config = dict(
    n_head=2,
    positions='learned+rope',
    qk_norm=False,
    attn_scale=0.0884,
    tie_embeddings=False,
    init='uniform',
    init_std_o=0.0,
    weight_decay=0.47,
    decay_shape='linear',
    seq_len=384,
    dataset='wikipedia_en',
)
Each number is 128 + 24 x the weight over its row's rms, rounded and kept within 0 to 255. Layers, rows and columns count from 0. Numbers have three digits each. The size before them is the row's rms in percent of the matrix's.

# layer 2 MLP up, 1280x256, rms 0.0103, rows 729-837, columns 128-255
102:178106110150130150133121093143070150104115124101058136159098083132128116118153142134145121144114113164116108136126154121132130130146153132170135147104144123148106135136145168110143171099087085118138167106109134102132159157192143153101147141137177139128156133171154143184162135127131157115126140137110194085153137159112175129111133119152166142118135120124152075137105139187168125153144
097:111138167178126134090160157092156139149133105098144148163129160155141165121143098110130128152127115161104117120137157160119095105137118089101129080165090136114149144104080120146124153109168144143099130137084132096132164157151121110086137102115153145098129124162162090184123147140140121104117144137150139097156116120107122173138126143132166147161155150145147102129127088182098155150110
103:115139083128130134144149126126160095123133134143097137100104132153120114128128116114145138134121153118126161160115162106127087164120118106119112169143131121119150167096122139108162159111077123126139108129131083181175128137166148141104129135122147116112088136144107110157113126084148172102124156102149131159162095094125127110085154128107164130142145168132141130156131150115118129146109
096:114066104136124101159119100121173113130098103143149133119149098106130138159064139123098128133102141103148139135145069094132116110109124108102137116106144113095121121097144106122148148152085145111148153126066103100118117075106145137141151124116154126114124128087093183118128136098109136116126101134176122094124108113130135073159174090123127129113153109117140123116155146151119107104119
095:107114124103125113099139113140148121125166142078137087130168149167127142120169116153125115122169151090150125133156174098109133138176126114086126119130087122126135121142097072129144105140162161165173120119152136153134115128121150116106128158119140112145115093111163122105118109142098118127112152106121105104138113124119104106131112132155143118117126183106131141166091138078128093124085
096:129131106154139117127114097125145118144169107111117110141118151129135087138160108134093134154161091154131138136152113124120124123133105106082107093131095155110160091128123092113104138159180143106122074101132154169169106165109123123117104127113097081149132106098147084137081155116147116161113114146131140077116125071144122129109128170140111127125140134110128112128139156145113110163153
097:145124115142131134088107114089125179126149140142086147096113156143144126127134090161110108132124115138145131108139151077133102142149145147125165117137094144111119119154173132144107138137184162101125102125116180125132145153145118114127156144152156128127173189147148126145133137128130124140121135115099135049123145124135110106129111148117126157130114093126154074102117153154137122157129
107:113154109087130120160130115149106140115152144163127145145121133115137084137154151144136098131132150106142112136156113089133134167103152132087087150132129122127144165135177140164158135105076134142107093151123129155143159138151114148104134162094114146131156149157139144096117099158129107134149096114148118089128146137123124082088202130113062144127122125091126143121113143130147175089127
098:097146109165130114126147141160116137113160089121113112104143137173128176121128141109109113132123118121177133105099157179108144167144097145146105139173148119124147124083147167116129132126107092145128141147135121138133146159165150109107097159132128136111161121096135133116123127100127148162154130134118088188115150144134131155157098068107137110135121157119121075139054150122126106107129
083:137144096145104166160109121143130168121086103115086125142124111134156108133107150140158123113081142117129146141120134104140058100088176129151129124108128104120100154122111138094140138108134117096132133156069134111089165142062138141160133169169147128106131184121093120182164159134121137149125149147152099148151133122124133156189145124123186153124137153137161120152138082166117142094136
099:152109152140111150116120135073125128098114119096134148113096143119148158109171118132066147121130161122127141137119110108129144154169116090176140117147050128117116061151132149127141139147125179147123144121135167160113127088099125092144076095122160131147098126127174119165153125167109082103121100120121137104093120155136109115116147144168118101108117108145128161115171100131077097129110
103:139125216096116173136117160144105143137097144152116119100125143138127097118136137152151091079143135111146109121125103100141119118147160106144112129152091086145138125135118102139122126122091113136131127113156138121081105122106106126101140093173136140108131144142137112149130134113132135193159099121105141144147128133156146178142165130129106136101115135143120163142073087165102142039142
095:075161135130128130101168137141135091097132114133148142142158119060094166124116084129142132130140128124114183138109118155118093167138130078113108166115182148097156058142123117120123094131107133094148169165147143165144086131125128124118125108143113111086132115153093097122146124164134101108131116125124148205142115137124146123163092098135120154088107133146120170106123112129137121115094
101:150166146133119131114145122119146109116137127170118154110131148134112103161142180169142115149118158109121111148135171153122141094128104128148104159103101085115143164152098164159125141139163141146146159148114094119111110144121123146193095168075131175159161120126141137068157183162132181155134109106125134166116092118131148081119131120145111145125115126136172107126139126130202150096125
088:097160147109137102144065131168167136133135157160118168124165146114159144131113115135110141103113061154142155130091138142119139118120141152077139101110155124140150128101162140146146047134082146130132104154146120147130129132136143142133145133136120094147109125065068119122162107161124129129134090141129079175098112092140098103119173152121102136115127127149141131127162123146065124148122
114:111126143156138156115121105090093138123130108109112172133091137133085125131142104116129153135139213116146137116150149130113181102137140111194114109142129098153102158125135169165125116136089185167103170108151135163148106126144099144124089107141131165151139103196159131153122145143117154122107091075075202068103123141139136147090120130143112119117136115149160150109144107160136121188106
104:110145099094135119144147155153096141157122107127183154116092145146070132132130155095132136111138181139128149150164115119110154128101112089144154144123134145123132181179130067166095176144110122181134128165094125122131174108097116139128132123121144116133099150185137122132123118103140158105112109152105151084182146137132124150138160131110101127117126109116120142165114126164122158110119
095:125159093139128171136145120134164123132141134107100118149135145113065135140116132115152171119132141101118143122127165134121087124151153151162126098134105100124119114171104121096149114114140130135164099140148148135089137161117124186136083146105133103080176064110068133158131157117101145190145130142106150119138139169106160099160119154107151100148112063112146164162154154109148105150120
098:154149102085118141104190129135157117165112102132121094124156131163127108147133116107166099152126117137138126092099111155125084091140093149115121128099127094103089192065137166138130144113139136124137144133138096040104159155151115142142133128148129152107150139114130146135132127116127153141149130128150080168123123111156177136142114115065081134127128112143132130163099126115070155109131
106:137098145148141145113095142139111149129116170128093119130132127137097143115119097089128132123150130127111151101097119121117095098105144105127150115149186099109128124094085176066130105076105145141120104111134169196086118133142097139107135107157093136104124120133130151147154118103108084105130157123102155113135173145111127118167124126163178160163122101125140075153148143126150118131117
105:098087129139116101138142098095167095098144125143078147138077136157101076089092127178131117122161132095126131098109143143134159120101129143099113124118125166165118108090124096129131125163133117142114135146129106127095096157128149130116133149108110147148124123169170128119120162127126155142119157069113099189104140121142125088117124096184110135134159167131131091143107092156108174101133
095:111118095131143087142136116119148113144149152143175112108162167134065129138122145117103129158133139104107155148153135126125122134102151112153134095172148164105146123130142137078113141130133112162114134103164169104110138138136107074106150114112122102094099185150137096174108139155116123125116122160153137104141078177149136138110125156137134144147109173139135122165127159134138106127119
095:162127162136143135088151122118055162095101102125123158114130124143116166115165123131123121156148137143083113120159111139142125128123120116115138126117074101123116106153114143184145133111112122140153171130101104080108156121116129109119159115138191099141100170136164094107110152125125129092125114136124125134123150098113143152154183114124164130134131119112137119160079121141158120084146
102:141127156195123117125092145079093108140131139050086146158122109105129149117125152113103139118141106134115137139100145105121111142110118133130174119131112126128091138152111090153135156109120147098129105085077149108117099105108122149154157133115140152108158149125126147144113137102151131170114129154127180111123106172123139171138148133136119156103111104155120180149152111151119093146101
123:135112095178108119093087143185160107163130123079132121128134151152107141118167145138154144124167201160176154126141151107129122155095142134128125128141078101115138113145138087119133147153140130124097087170085097144134128173103114156132130154157154160125116160115141125137144166104153109151127163148137147136146062126091142153186089140128171144090119114158140166132145099156096182145141
101:149152059077139140096133130116095151134135145127103127114124115126139151096108150090148110151155118108116114126106155128136065156160122098098149147110162146206139108147104132133118113158148135125127144118125154114178140179153156122133123127168081107120146113100111112119117125153135119109124103182086115177111175109121123167123086111160144108092132149093155070136122082117150117092136
092:114153061122135125138143118146136161134126146145108162102147081048147160125068201149092114133111113116124075165076134158135097139146114135112145140141069125139132142121174133116107122125101097148144118121127133141174145109150121096116110116127126120113132130094097111125088109114142141147134155133118126131123137135089138148106153149120144150123112142126147085141145104122124119145165
095:114168084105108106120121166138076160155087142098103074183163103114144166148140131149162141158130117125131107143106142128146133135134093157109160159120158129113121154113173116124112124126143124106150181127143139147124106128079114096089127108110121118139126150131126088147144118151122101074108108139133157134134133142082146132100094141138161153130129119144129076165066112147120135137107
111:136142112112118120112166131133143099127159087100113124147123131177152106134151140179138125108120155113210117114093150147132126137107159177121096078142091097110134116087134147126086105147126126077175146125118159158172106123141162127123132134100089152138147126097150125109113128159127151159134115159139090110107104140125169115151088103112115146126118172145142129118125116128130104137135
105:138161145149120135176125079097194095112111160137094143168144141121146150151171127144119120136146122136160130136097119115125134135162145145123134109146141146123111119133142127148115090115160119077140130116072152130151104133132134108139140124109156094138181123084115073147121142145126096161142072078104155100150118103139085120126100120149106132143133104151155120097105102149116094159152
098:110106130153154116154110154177100118161103134119153145118106127105134103133126123143151118132108092111117093154098108120130118113114129154155128133123141109119107137127195174127125093184095078141062107122118161115135097092151134115137154111143122126087159114118086136134135149119121144153145118180129136143130111132123115102136134151135120116099141101134154142083163116140078137113143
098:127125107104119156132122138131191129111134145148143176125125181144126098142124112128133121133157109110134143088166119129120071164127127117087139104098177136133101128146112134123140104127156154121119128157111115076100158147142098110117166076115088140088102151151120104154154104145132147146119112128164122134119095125184104107146165132136101148129105118126152144133120115127115129101084
099:089123154169147137094140150105122143091133080128080123162145169096118131119121106141107101141114086117103130146111095115121151097145119108130121133130123136114107157155114154166130139088154110095129080184090126127065166137132105144173127154149104125157142111130115125137144087064149126090146140116125116142112141130135129112133114164178109171158096095101127084112139139147151146120146
096:134118130127119189106148087118127183161084113148156147164118140124101108117152158148118104111128165135141125140198131108122132131100166088143143097129176121121160128121146079123104164107183101109120116147101132094148146151153149118110146101092174110066123154159181098143153135125144106152123120107146173094131086107096146125142124164124157103129139096146139169135116128153132182101077
113:129124164114134128086116134122160126107141126126126160152096097173105150129137126134112085134134115141128162103125137143129142157142092134100163062127095098119107137105134068137124170133196136099140127149131123089148127108109123112166169155084121132124156085107125164110126158132130160147116104104149124158130072138175104129165127136155125126110143149146146169121162103193143122180133
106:111087132171119078161121139102151097117105143135064114114082128143132141146082143120123141122111105149125149085079096146147128072094098159140161147151120143111139168089212172077123146133100083119099129142104093122131110096167135158121116145098142164181107127126131112154122127110116133143142102067123136068137120089155117118077150135114189135142152101118136122127137140129150116151145
101:179120129120146115125125130129132095135108150142127122158093113127095128134100193120121136124117139109087143115098123142151126091090135136105122155155156132118151110077149096137126155081171109107105126119132115115145077081084142126131155148099101111118120131140104138092116149110124127150100147119183129116135105121162102154139128148128133170171147121119115057116133167111189131154138
090:111120163131145115135135141109120158154141111119138104162144132143094159119116108136139142142118149129120174136150119105130143112138121150143095143113173146139116185141109153177165148074130153157122127125148149120114166108126126122189129176175110088145119119115103140167163118136115132100109122114106091138125147129123129130118142126127174088078123112143150143119118138138153135124107
117:138164117114135158106155086086106133127138127153152145169103108140142154148131124142173160121113174133140128124146115130123132169092134142166139111129151112146114146128167075131142123139110152117143105130112112103109120153160108157110121118132101152124148116116204137146103100119139099083126122069144148117097110125110115100066116172115156163175149101134161148139119120126173108144111
110:120125162144155139142092116125106105134141134105130107149110140095103160095127156085141130147142098155115159148100046106133122186143161122149093113115125121162103131191080134118127113140149140189101087130118155124153148142108139159129109134140117137155133126100074118133104125124132100099156098152129139120130122122102133142183096162168120134133084135120110180091168126124150098122171
108:133150175121110151124121151115158173122113071148195163148124145139113089139128101165142101134107123139147107153143102116112099116154095080122170106112119148147122182163139161170117183147178136110130155155112110084123213126105121135084105120134154100146088099171165094159174107125129163151126112114156137080123118117174141165126117160133116104097130120114139131115098104155126134128080
099:088109129152125117152109093160157110126125142162091168086131166125143115149104185092131123138132166127126171135124120155120179096117182141141127111124208124141144158131135158162104117140125119134146144140092120126154125126148183085102124140106138164145153107092116113121161113155113108164112096112152138091103115113175137111146138180109159132137108127107141112113150109121153153113182
092:121163151116117108126120127122106106142150146136111140131116142179116142117088166124141107153119079122135155137060101146108171109136113094182140112136132110144132165122136166106122145182158107148088093139148094152129139150113143137126151142114129121102127168132121119108137150114136118102109116090170122082155113119156128121111134124151154087130151140127111081110129105150176186092134
115:093158125142139156099127161119110139148136144121070136143105142111157128143127203104143153121151118131135129137117123127116161121113096100112141092103154088197131119111096078119164103099152093110110102123062110079108078152168106140152128096120152116138175090138138109121137137096120137176137102094107143146120113092112124150129116146108130113129126123109132091121149099118177081114142
096:147123131120130102113173157133121087156118120147178141122142106141148148128095125103096111110168147160126129087146139145120180167165130105129133143125124143107162122112145114171130178131088127133141118124180133084179142142143161151101132132099094149105147116116122137101119139168136124102109102079116158169096098132174138146140107144101077079111127078123101123118155142089122166092135
115:100155142113136146089119131146125133125165134091140115113110134174122103155126106123124102144081083136114143087089122137121133087119157159119179085093152113137093173082145169132133137104172124121138135168124131112131157115122142132137152177145112141096178160110128117067139105113108144127148135100147093117124171104145164088168165144107127106166134184115132122102122147131167138099113
106:199117102166125115125140151102084119129137114158114172106111156134106192118107127146092140125138129098141168114176196125118140118159121150161132156122155149132125145109109110145145145067120141107128187147126132136138131143163132103177141121091122117122119143154147088181170085117109138100142131116115124134161151143162107104115153119144148145150128110143133058107143134118172130121142
094:132122095118140145136101134136115108143137134125157079128093144118198112135164152135048126145142084098104094147131152138138115170066137118105137115133137116111116113155109109100088154099111129125131155076103165116157112143163138121058167121155082142139118084120134123153144123149143170159132138183102156133067134131098112126138137124156124141131114140130116068117062141133136110126146
115:114156125138147100112122085108171128128125119122104135121132167133151109164148130194133153126157189142106120142118175104129129097115112091174110125114133147141141127103174129135126120158151158144181095128147153190105115149100122147130114148144162101126129082107101151098114176119136093154109133067128108148098136103116102111119129083076114114071132110133148123115122161119116137186127
100:116117132121104125117125125106130117096158088161107141164115146182141126115162140104113121181128123152189154138144092157127145162150132108124166127149128093123106078152105147107103148113185133104156119102135145142140205160128090126146109160162093150107135103151132097137173145131123128098151109162128186114110120149150147127134150168159166160105133125138119109111146125131101093113149
092:101119154140145201129174098124093081123093115106124151114118123180147149123127112110134120114110139131181149101143111119122165168165119127160143122168141066112113132127115135129116135170069140141139143115167170137169114136141143072114119117122147107129144113123140149086136092140119107085118132136146109122147146117115161098149090145145072122173127106137148140107127128129096134104100
103:113052123170136168134090146128126099142159097152130122137119123155128150122105114118134109159148163117157200115146100137136134143101198143095123139124133150123140117153163129123092089139111121172098120140102126164083118114165114144149137139168117099138131123129124151137126125110129116152113122156122131135102107119107152102131085142130163114134140112139133141137112112174109077127159
100:116113144162140150120098155138100183128152152144119145136126110124167103100125091147170118138110151138125154122149179097130140103112129199125150153145110118173104154120132118122189103086129138158115121133159136146129111130146126151137131132163139162131116096183121155156143148141126113149099130155091132097092162095091113133082140155142171158166155148128174095074132165131141122184115
106:121137117123138125170138127134070170139097152105134143083150147082132153164130146150148148103135114123121142123103148125136105124120125163123071142104144108142120119124124214122136084161111138139136134110150145086152117139128146136114109103105123145148096164117086111100085138162111137093137141125083176134154089097082125089098125133141120098128133166122141155151138108101146108114115
102:169113119143112150152187085129149095133109153090145129127093137171113184129115132102103120160141145150120148145133150155132115108128112119155123154138090149120099156163108112119122122130098119161119126131139131144183142111136143094115128114107193178149164090130124132117100137120131129127132151156120136091162132141138096099106140113131142081136135129149127192121141081163053105132150
092:119131119131146122129156106139119114052155084117153101137160153125138163124127143159100122127133112122148161144169105106129115149091138128112127129144193108176097141180111145151080128061126159161122127134108115174115116114103089128167160150135118137146136155106136121153157121126140142119117142160154080147132123136143138111135122071137140139152156125148144074104122165124098118107137
101:165145134095143120134092127112107140144094165098151133116142126121137124112161133123112121131130139126152158152106129146130111119108147148122153139132117094096121128181095157144110154131134129164074120102139152133127136139120078125143094115112076126114084130109142139145131104138102142176135106104189171122146101112124134144207126155134092159148130158140141127143156092090138123195155
103:141118166068128103091131167201117124145132128168153156140146132133139139154155147133132134133114090158117112137132056163127139123129140121081102093117123135129183137115077135113124087120158110111104129136121105161096112097148117097133150117134106141101141142130099107123165123148100146122132124124130123186118122115140146133146126109107158152120105181131119142103147113106076139110111
096:151127141139134106121106133148136128141101144123117156118154108159121109123106111134185148159175122137140111080072166153117099092127118146119112088114136147172115160122115132134125099143147151096130141114124120147126110129147134144136129099097099132150095107156139181096098091118121149148111149092188131143118136156144138146118134112131109169118145112132161104163145104164134150137120
100:112155129138131133144146101089161086111087101113115116128138119132124100138096130144135129144134101156171066109134105120142125099171128094138120109131140113141162120123113115100116165183112148102096148116136119128165124132118104162160089107131156136125135132135124135106079114122144150135122143128153107116118134172159124156092125118098098130129130124126131119089092109120110145084102
094:118146153170125095122131113129160151118120111133135115157147102125099078131125140131138115128138142145104143119133144075123100109129107074136134098159116137094158152086156084119116172112163127176154096133081136159115114115170155114150123133110162087089085129161129144169131145104118125153110134118156159081127109134104164148115133096087173123144135106118141111093150157198129158199101
091:126137104123126175091134118148114129090115142147097159099158133133142120146136156109155148174120116112087128090186121112104090149127142179119121098115149127126123149144138096137139128136121111102144135109074167136124134150162143156157099124129152125143132098198082153121121158105142168127135164151103131110100134170109126127145166131079160130163116129128132107155079186112135084103152
105:139106129117123092091080124127139070145079120096115110141131126149094115120144059145148135125136148091118135098104162127134125150157098090158156154112127115111155115129152119142138144135119109104207124148163136097121140134095086131103134119131175116133110180140166156123107137100117070107134148065099150174147129137152139157123150110116134103142133130117106126167084145154126097140129
104:142110123154115135122122136149105091123140111101093105186122096113132140136124186153132131122123089146114067136088095109128145146137103146138182096133121130131111135121149155179148152118121093079082096137103113102061100091111140164120098140105164145138146174103102087140150115127115093116131131134120130109119104155141157142101074145130141096160125164127121132125162117126150141067110
097:168143143126100134127111091110132136155115133152142109150133110135163100133120090126131092199168134120134136128132152117122141131152168170148147158125166118148088154161093091182118141074149113087099121130133110139167118146099106136139109131097131106112143151089143148165142097115126118134135080121118134102128096127120125123118145154144131115148119104110099142134121103102143136146126
108:181128139137118155127113141102125120158132140110160081110124136136148154104128124173098133108144092142152107113133077114116121109126134111096108110136087108123129083117147129103130111166064122145089143112146154109091114110112104141101153091118128130114146122120139146118108125139127094181131111144142129136139122147120132139106123086149071156097103139143114190117121073087124112098126
095:177094130149152139121138108119105144110122127133078129136115135118071161141122117098141115154169112152115121092085168122143113112152109176152086159125139150177096145110129158142146122118140108090123127138120124096159123175107152170120155139110132191159156123137144119120109150125114189142122165068100130112147129127141166154113094156141121091131158116127123117149137116144122126108130
097:113125107130124101144125126150142127114095106133120130100135161125096080160146142163109121059185130147151126129123138117137144070152145155108098113109113086128098131073154138122112117095148135090179160146124134102135137132141141135114129115118138134147134131187119135127133157118111132126152103120098129137122139115171093112158119122120140124124132121087131125122074140147112154111129
101:138129117118149152159133127171140110145122119110110084104124140101117173114120136110132123181131123132141155169107165138117059117112139146140171165114181130183096151163135165135158113083118115169115116142121138161154117123146133117135141117152120143093123111097128129118147136118112120097153123117139089131153151171103133084138132109106164132114130150139171135121116128180112088135128
093:133154116138119147163151124140124174100121120129115116097120088154113132110071085115114126133140123116123112126122120152144106085146133109132117117134135113117123120104118157096125108159118150149133124133127123087135183104125114099090116084139175124131096141150138081167112128132125125139125084203102121120103171099177146168144169160165130126144122151131146066138142149126105139123165
098:149122114117118112112084115097124096170153150130109118116140159152103164107139085154155153166109138113109155162109130136130099091078119151118139128141151142145089157105117125132142107122117138123128142135152108135135108122159143097137150114130122128128106167157155106136141165106116138134119116104121104069108101161136123117112130160155158165157134141149156106147132137140148160168138
093:129142149160124154089101146095167131108134137104124118127111160130147119135173144142089127092071145094139099127136094100129141183151128120160206112120127118110161141175126137105133134152102123132112131166104133126140151109140111095125123138142140101107136141113151123166155119147133146118141098113097156099113156136122153092091119098119151117133103081149116104070130183128127112136114
116:115099106134151104155113121160122037119109126125130088113097122113176135108111179148092116142167139098134166139112143100135134142163138118141204126135138151123130113168117126110095133122062141141135131131121123174171122113121142105120197128138125136122127121070119125091102123127151124134094136136101103091121142119087125059124140135152128135101155141120109092126129107126162177114122
100:122177121093130115137147151094147138133123126106118131181125117054192152166133135143119155093155113166148080104087083097135141136135139172126117088116160137103129121087128115115144102142154132121122122122071136111161107082164126130148147122156162137154182120120106126147108121140121120115132082128131114101112153160103135138125098115120114074137128097133129159125166149118120144139132
103:109107137082122082129163112103118147087173117093115123128107118157113131146129128144161114161121093115149156145174091190125136111112124115173104148141185110148141135124102141125120128111126137146118130107136150127119169149195106158140103172137098173127152114139136151112107143147131126082139131119140177103114125095109146097089138100130154126104135115137104163081122123115149077143132
090:148118111115145080140117075164116129171120115129099080103111152142098132156133172117119145108166116137094100110121184139122141126136135141159106136144145142171074141138133119177146133132111149114107126112154123088160147130085167160165100160129085149147129169126112108148097151123133165114108131118068128073110152184159178140087155158132122093162144094090121155117109139138158167098145
093:152164125103117146136115114151107164111163147130133109179123095151138125152137152131161094167180142139175105185136135160149087082140135156161109141104187080126160139157102124121109119127160105123097128129115121106137123159162067127147094123147136176149186101098121114128121097133155131135135124152136142136088132122135136167143118111115145137166110086092128091092145131132155121121139
092:121081142136143100111108141173098071180150085128093120088107156138101108112112125148173111155152151128117149126084108144135145139155101146154141107126165101121147138170137158115119130137113127102109111140163102160157083138078122121108141133124109170139144115090138112068134124099140121154091105125118123164130141094142145100117154109126138130092126129138139161151135091088151136152150
106:107120198118132136111148114134156177094107137159146115154155119137077131128120099115120073142121101113130119119158103123140132116132140100159141094136159097120150107126141101142128118147197136141147144121078115137128112121118173085118121110166140092090087161148123091136117170130130152085120114125194117123106130088157130127151134134092141060133124098162129132110106124197066142104135
091:108169089096124095129152121161160104132108109143102159139086111133125094145160130150131112138119118102089099156089134126126122124154104166135131152157116119141097146079117131170122163090147101133184140104105103129171104120153136127100129157116105168125129134100119069131121135124140165136130105120105119184119152124118117111078201128131138139136131115091128078127116175121159157110139
099:140123149130139176104139126101093145132151061136151166093114124138147142133121152106098133154075104112090160128102125169143137191134190108097121056142119110187171109133089122153143140125175119118149118148125112118116183129134140128103152161142136145131141114156137144107125142148130165136138140123103123146113100150112122140104114111085151103091115167162134159122137120111135087093131
090:193110124134113166060080138161080132133142124095134127140085158169130121134151067140168106098111118110111139124084131107115107137130130120128136155118127084159072142132123207108143137156143140120181142122120186111173113147136159112086161091122146111131119127120159109147162113107135138091112165157145111108150146118148144147102119126130147103142128144121135105135152120112083106143115
092:157150138137123124083130123102107113141135120099175129149151168151113152133128079060151133162146115119122140106155178086128142113166134117129129157152122110127116122139085080128164126117121136152151106134147124126192128110104134130180141147125144131142132148164122109166113135104139159081111157144152115096124134181126111156109121066143136097179105143139149126114144151088102144173148
104:119159120111120132138135114135126139146153149135133104116163139150121129129086144125119129167113091136123128179086107130135138117117174170069190127118154149147127093142114138106123113089136073102133083125093152132130175119122114131117122107164120122119117146068109082191104090115139112108151163175149113137105142146150102157137168140068182163136138119190136095125122110090113118134127
097:108131123135149121095111097150097144096101145101073134118126136145133090128113147157102125111177126110127128152119150105094142108101148094106142099133154116161124120121115190130119088113139108145132133126090102131119126133152146182074139142134111135131131164095156104098118090117118133152088123084162121117129147096146147130126137160107147111151143173121147082151066145122155156110133
096:106154131089128098126155152087131158108128115123113107162157110110146117127124166126082113110172115100095108140111121142122123080129120116150133131135103136114126102107114114130108151071082096138136157144107105092125113130137107080160163130159122119147125157132147112150152106144130151155131099117119111135106132133121121133111140111128110149119125123150116110109141056167135115114118
093:110157119129132135161123123135203084103134113156147154127123156141121088128108145097137142120141153116141130088146128132111116179158119118145144089139136146157160114156128090123114138154105143132102075126107144113101097130153108142083084131133131110103124142125083109093084134113152142138116105162113137174141153159154134068097127115126050113142114117136164164153157144122087112127123
096:095128065143098111156188167165139104124126151132110108126118139110118135129126179153128117127123170087113170145116078125132131133102123133119139104131092161087162158133133135141137157121132129142116095178161107078098148143087111096145103136127079137110172105132144075129111119121128093115155080092114093143120100128113122133123124172105144121149141142102118172106103144088177142156124
093:133136147125143174125102127145138120130122139132151144122137110130104095105105126106080135168093146119131122133147133123151173135145185101136185094105105155131151061172133147167153134100138157142136130136094151118111150079121109131138128128118166066114129096139138160084124130106110112167137118089103115114133156150167127168174152116106084122124147161143134136121123148113111149120100
103:135158084160113119153109128172174096133124138116143122136138103088113112146143145106116120118148191114157138142136140121139100134143119162163162161145082158114116099148105136109147123127089133140118175170113111131168115125120142141142122153116131141116134107104101124140129109169123130165120133166099137133096151131139127124152120092118154087092121139116135183109171129138123152146125
095:124087077149117076125164091106099116121135146135110125137146109175136105084101153147120126142158136135093105105167151133143166095107156168120132146145070193142158135161191151168098174136107117117104147139175136176141146108124129113108122154123116117165119127097125132112128136125155111172130166138107107122131168110142131104144103159146131139114140163165107152190106130116089182118139
095:148129071094124150125130162115121114129127140164091136104100151101123123138111131180125108101111095107134121111119174115099142115166124124116151143109060161130146104116160114087133107150126098100134162117135128151170096120109156107115167108141110110119148136136111137120150144162132141161097121115135117113097111151131112119148118123116137146130149166110119135098110092147149129157126
102:102152137152124144116129090117110171137128168140108117152109117119187090127088146164130110118140149139127084161124155112146133111153198137119106096122046134104146118112143147101139111068146128093116114134123109137096134156148121060104131102137132158081151110117137150114180156134133106164105099120113105173148120131111135142129091106097138117146097176147135118095118111136104152119130
101:127119151131134153117134147094172107139135165121121157136117131135140153088136141137088150146057079106106146123123126135157142135104116084166153112123070121128120120166123106103114148160100138157103096085123140134108108114122097109124109170163132083112126110156138122152146134092127171153124130097126149145136098135107127141110195178101100172133141134128110122138140082140147079168119
090:139090136133111123120118094104106149081103114133072100089132111124169112120089146144137106093126099152134107119146117153131144105153123158156091144126158092118108157112161148119112110116134084156152168121141098094119127172138125102135110141116170106203098149109171092095155092141121130147137133088159142094135125106136132184116148155161144109128123158147116082119115119106128113090160
100:129092148153146111128163110156161102153119112177183121135151120136088155147119097137099117119145109177107168136158162154146137125117140136105124125153146166118163107091148120114138104138062098136083141141120108098133121114142110110096119119097150120067144158132119119142088153136158093116118152156148124128149127166140127132117088130091119091172130137162090198125089167156066181066131
095:123122108125114163098120096104145170106144137147087112100115153178167096155151173129112119133120151131127096150134145100126140091143196141123142119128093116173110140151125157124122114118153133111117130105134149111113112124125120105072121130141164161146142145129130118176141128108132106146125159159096168082130105144163116139154103173149170141132139143139177136130085174109148141073152
090:081125157133126168122129100086156166135127122177122154117065122135118130119115131107153097098135139120106135097120124148142125112139148126140118125124138108143136127110150112135164142170107117124130132149101123126109127132100136098089136117153175094130148152193105143128163136118145152105118111119155122198146154108095121097076141133117095114100122125093143175091126089153139165127081
093:098116158157111162143144213116113096129104136116117168142076140134149129117096129133142108095106116123107137123100130145123166110131155114159172113119081098096090113129094148149137158081155089076085129139144143069120144127114152105136121134144097156149156170123175113150162121131137120143130153075139141141131080141121170121183137194166117137109125137124122141094151094161146150098118
091:149143101121131157131082138172106062184125136115154121123118157108125140144146118151168117122091106149121173154131127124115103136109135135107155146113120137119132116107145166136127135096097100129157113143126154157170134116117125096127160141144133130121144122089110157100151130127129125137154134151106099126136132125132115197184143101125139140134126161102117144115162136139121085171128
102:124138113142142121092150077108178138114135113131132156111118127151103110131132148103113138138128152116107105159156157115135114122128192066131122137163081159152141096106122139120126124159133127127150129121055128139106140117180132106117162160130146138120103154173159137095147158128132155121149161148139121144130130163124122147140090099081154120130119186156130132127091125118152112157118
099:101098104138135134114125102169135139103127073119112105134137124127119161132135099155118124171111118104115172153147182148137092137124085104209137186141159087114095136170192190097123126134062100135143142118123132147144148103189090116144150140165109115128126131121113165109141115106144151136141118090114142127130154142131148117159132134145092169091143131126103123150123117176177096132128
099:099155129090118165094139138118130145119131097119081171117102102131162080146121127084143126170100144131114108149092101104108146121140132135128143142152141127145111104128104101139115121149164135087171156069107144108147107160171125101132114104138104131119096086115131131118147083122125163097118114129133158119111108144128146116097118153190159146122127119132133082105128118136155123114130
103:151109140147112125126195111153094112101127103147119119135121114192097173112144148153104097152097127163162163146141099164157132141164094106128138148158134162107138147138115192116116133131115101095113156127131111127108132156142139076121109142121116107131121112110145110125142091129124149136124147144129160116128137088135132164132092159125193105105124154162112125137076154103113088083116
105:156138082122132130158131071106104100100116093145114112100148116088135094110117124164138124096136179122129102131083155111137101126133126131158124179118155138156080130115127152116171114113089132131149166162118097162114104129147186157127141148147177132128112132110100185121143128110114109157110134114121096114123139139153136146103132129129135147127123136122138138121128126092121165131132
099:156110118148140170085104108118128113155138105070130150095104140115131112129127071137122138178122141125134147094166129125116118156134130098116102109140084115115106145097093083147096162166119156104134134110150156080149112118144090126178142119092113142075131139137161136131114144140127116136152114144129148133141130164092137084150125088166089165121152137129147123105115141114156105149107
102:170121124134118128143128144111078170131068097141119105106133134114128095151102098124118144087165122136147092108145109109123108130198137127171061131110125139130107106085125130137144130109100124110100153094137126112132114154122140152150113084118149140131132113126132119160109145153125157156134109127117130165118123158166084156166102108082108107176124090122126119146138149147155102108141
095:130116123142136113115098150095123166104136123159112165164131106121159112118153147138127166121136104116125142128122138136114156143148139163140076136110121115176152146145079123114147097121110132144117138108091132157091118124125123173125137127115109153081125093152075113106147166122124166121099114124136118150139156116109088069137113132143132160114140154120139125125133120130131155114135
089:119114084130133097125196069138126142107117119126169111105143107141154127154124107177122137135148147132138077117117153110158113111122145118148119143124135145142141088140123136146118107155165095067139129089112148120157141088139148113100138148139158126177156116108137148089121105113110135127106150153108108156137109148173145143126096136141161116126145173167136129114076150107138180080129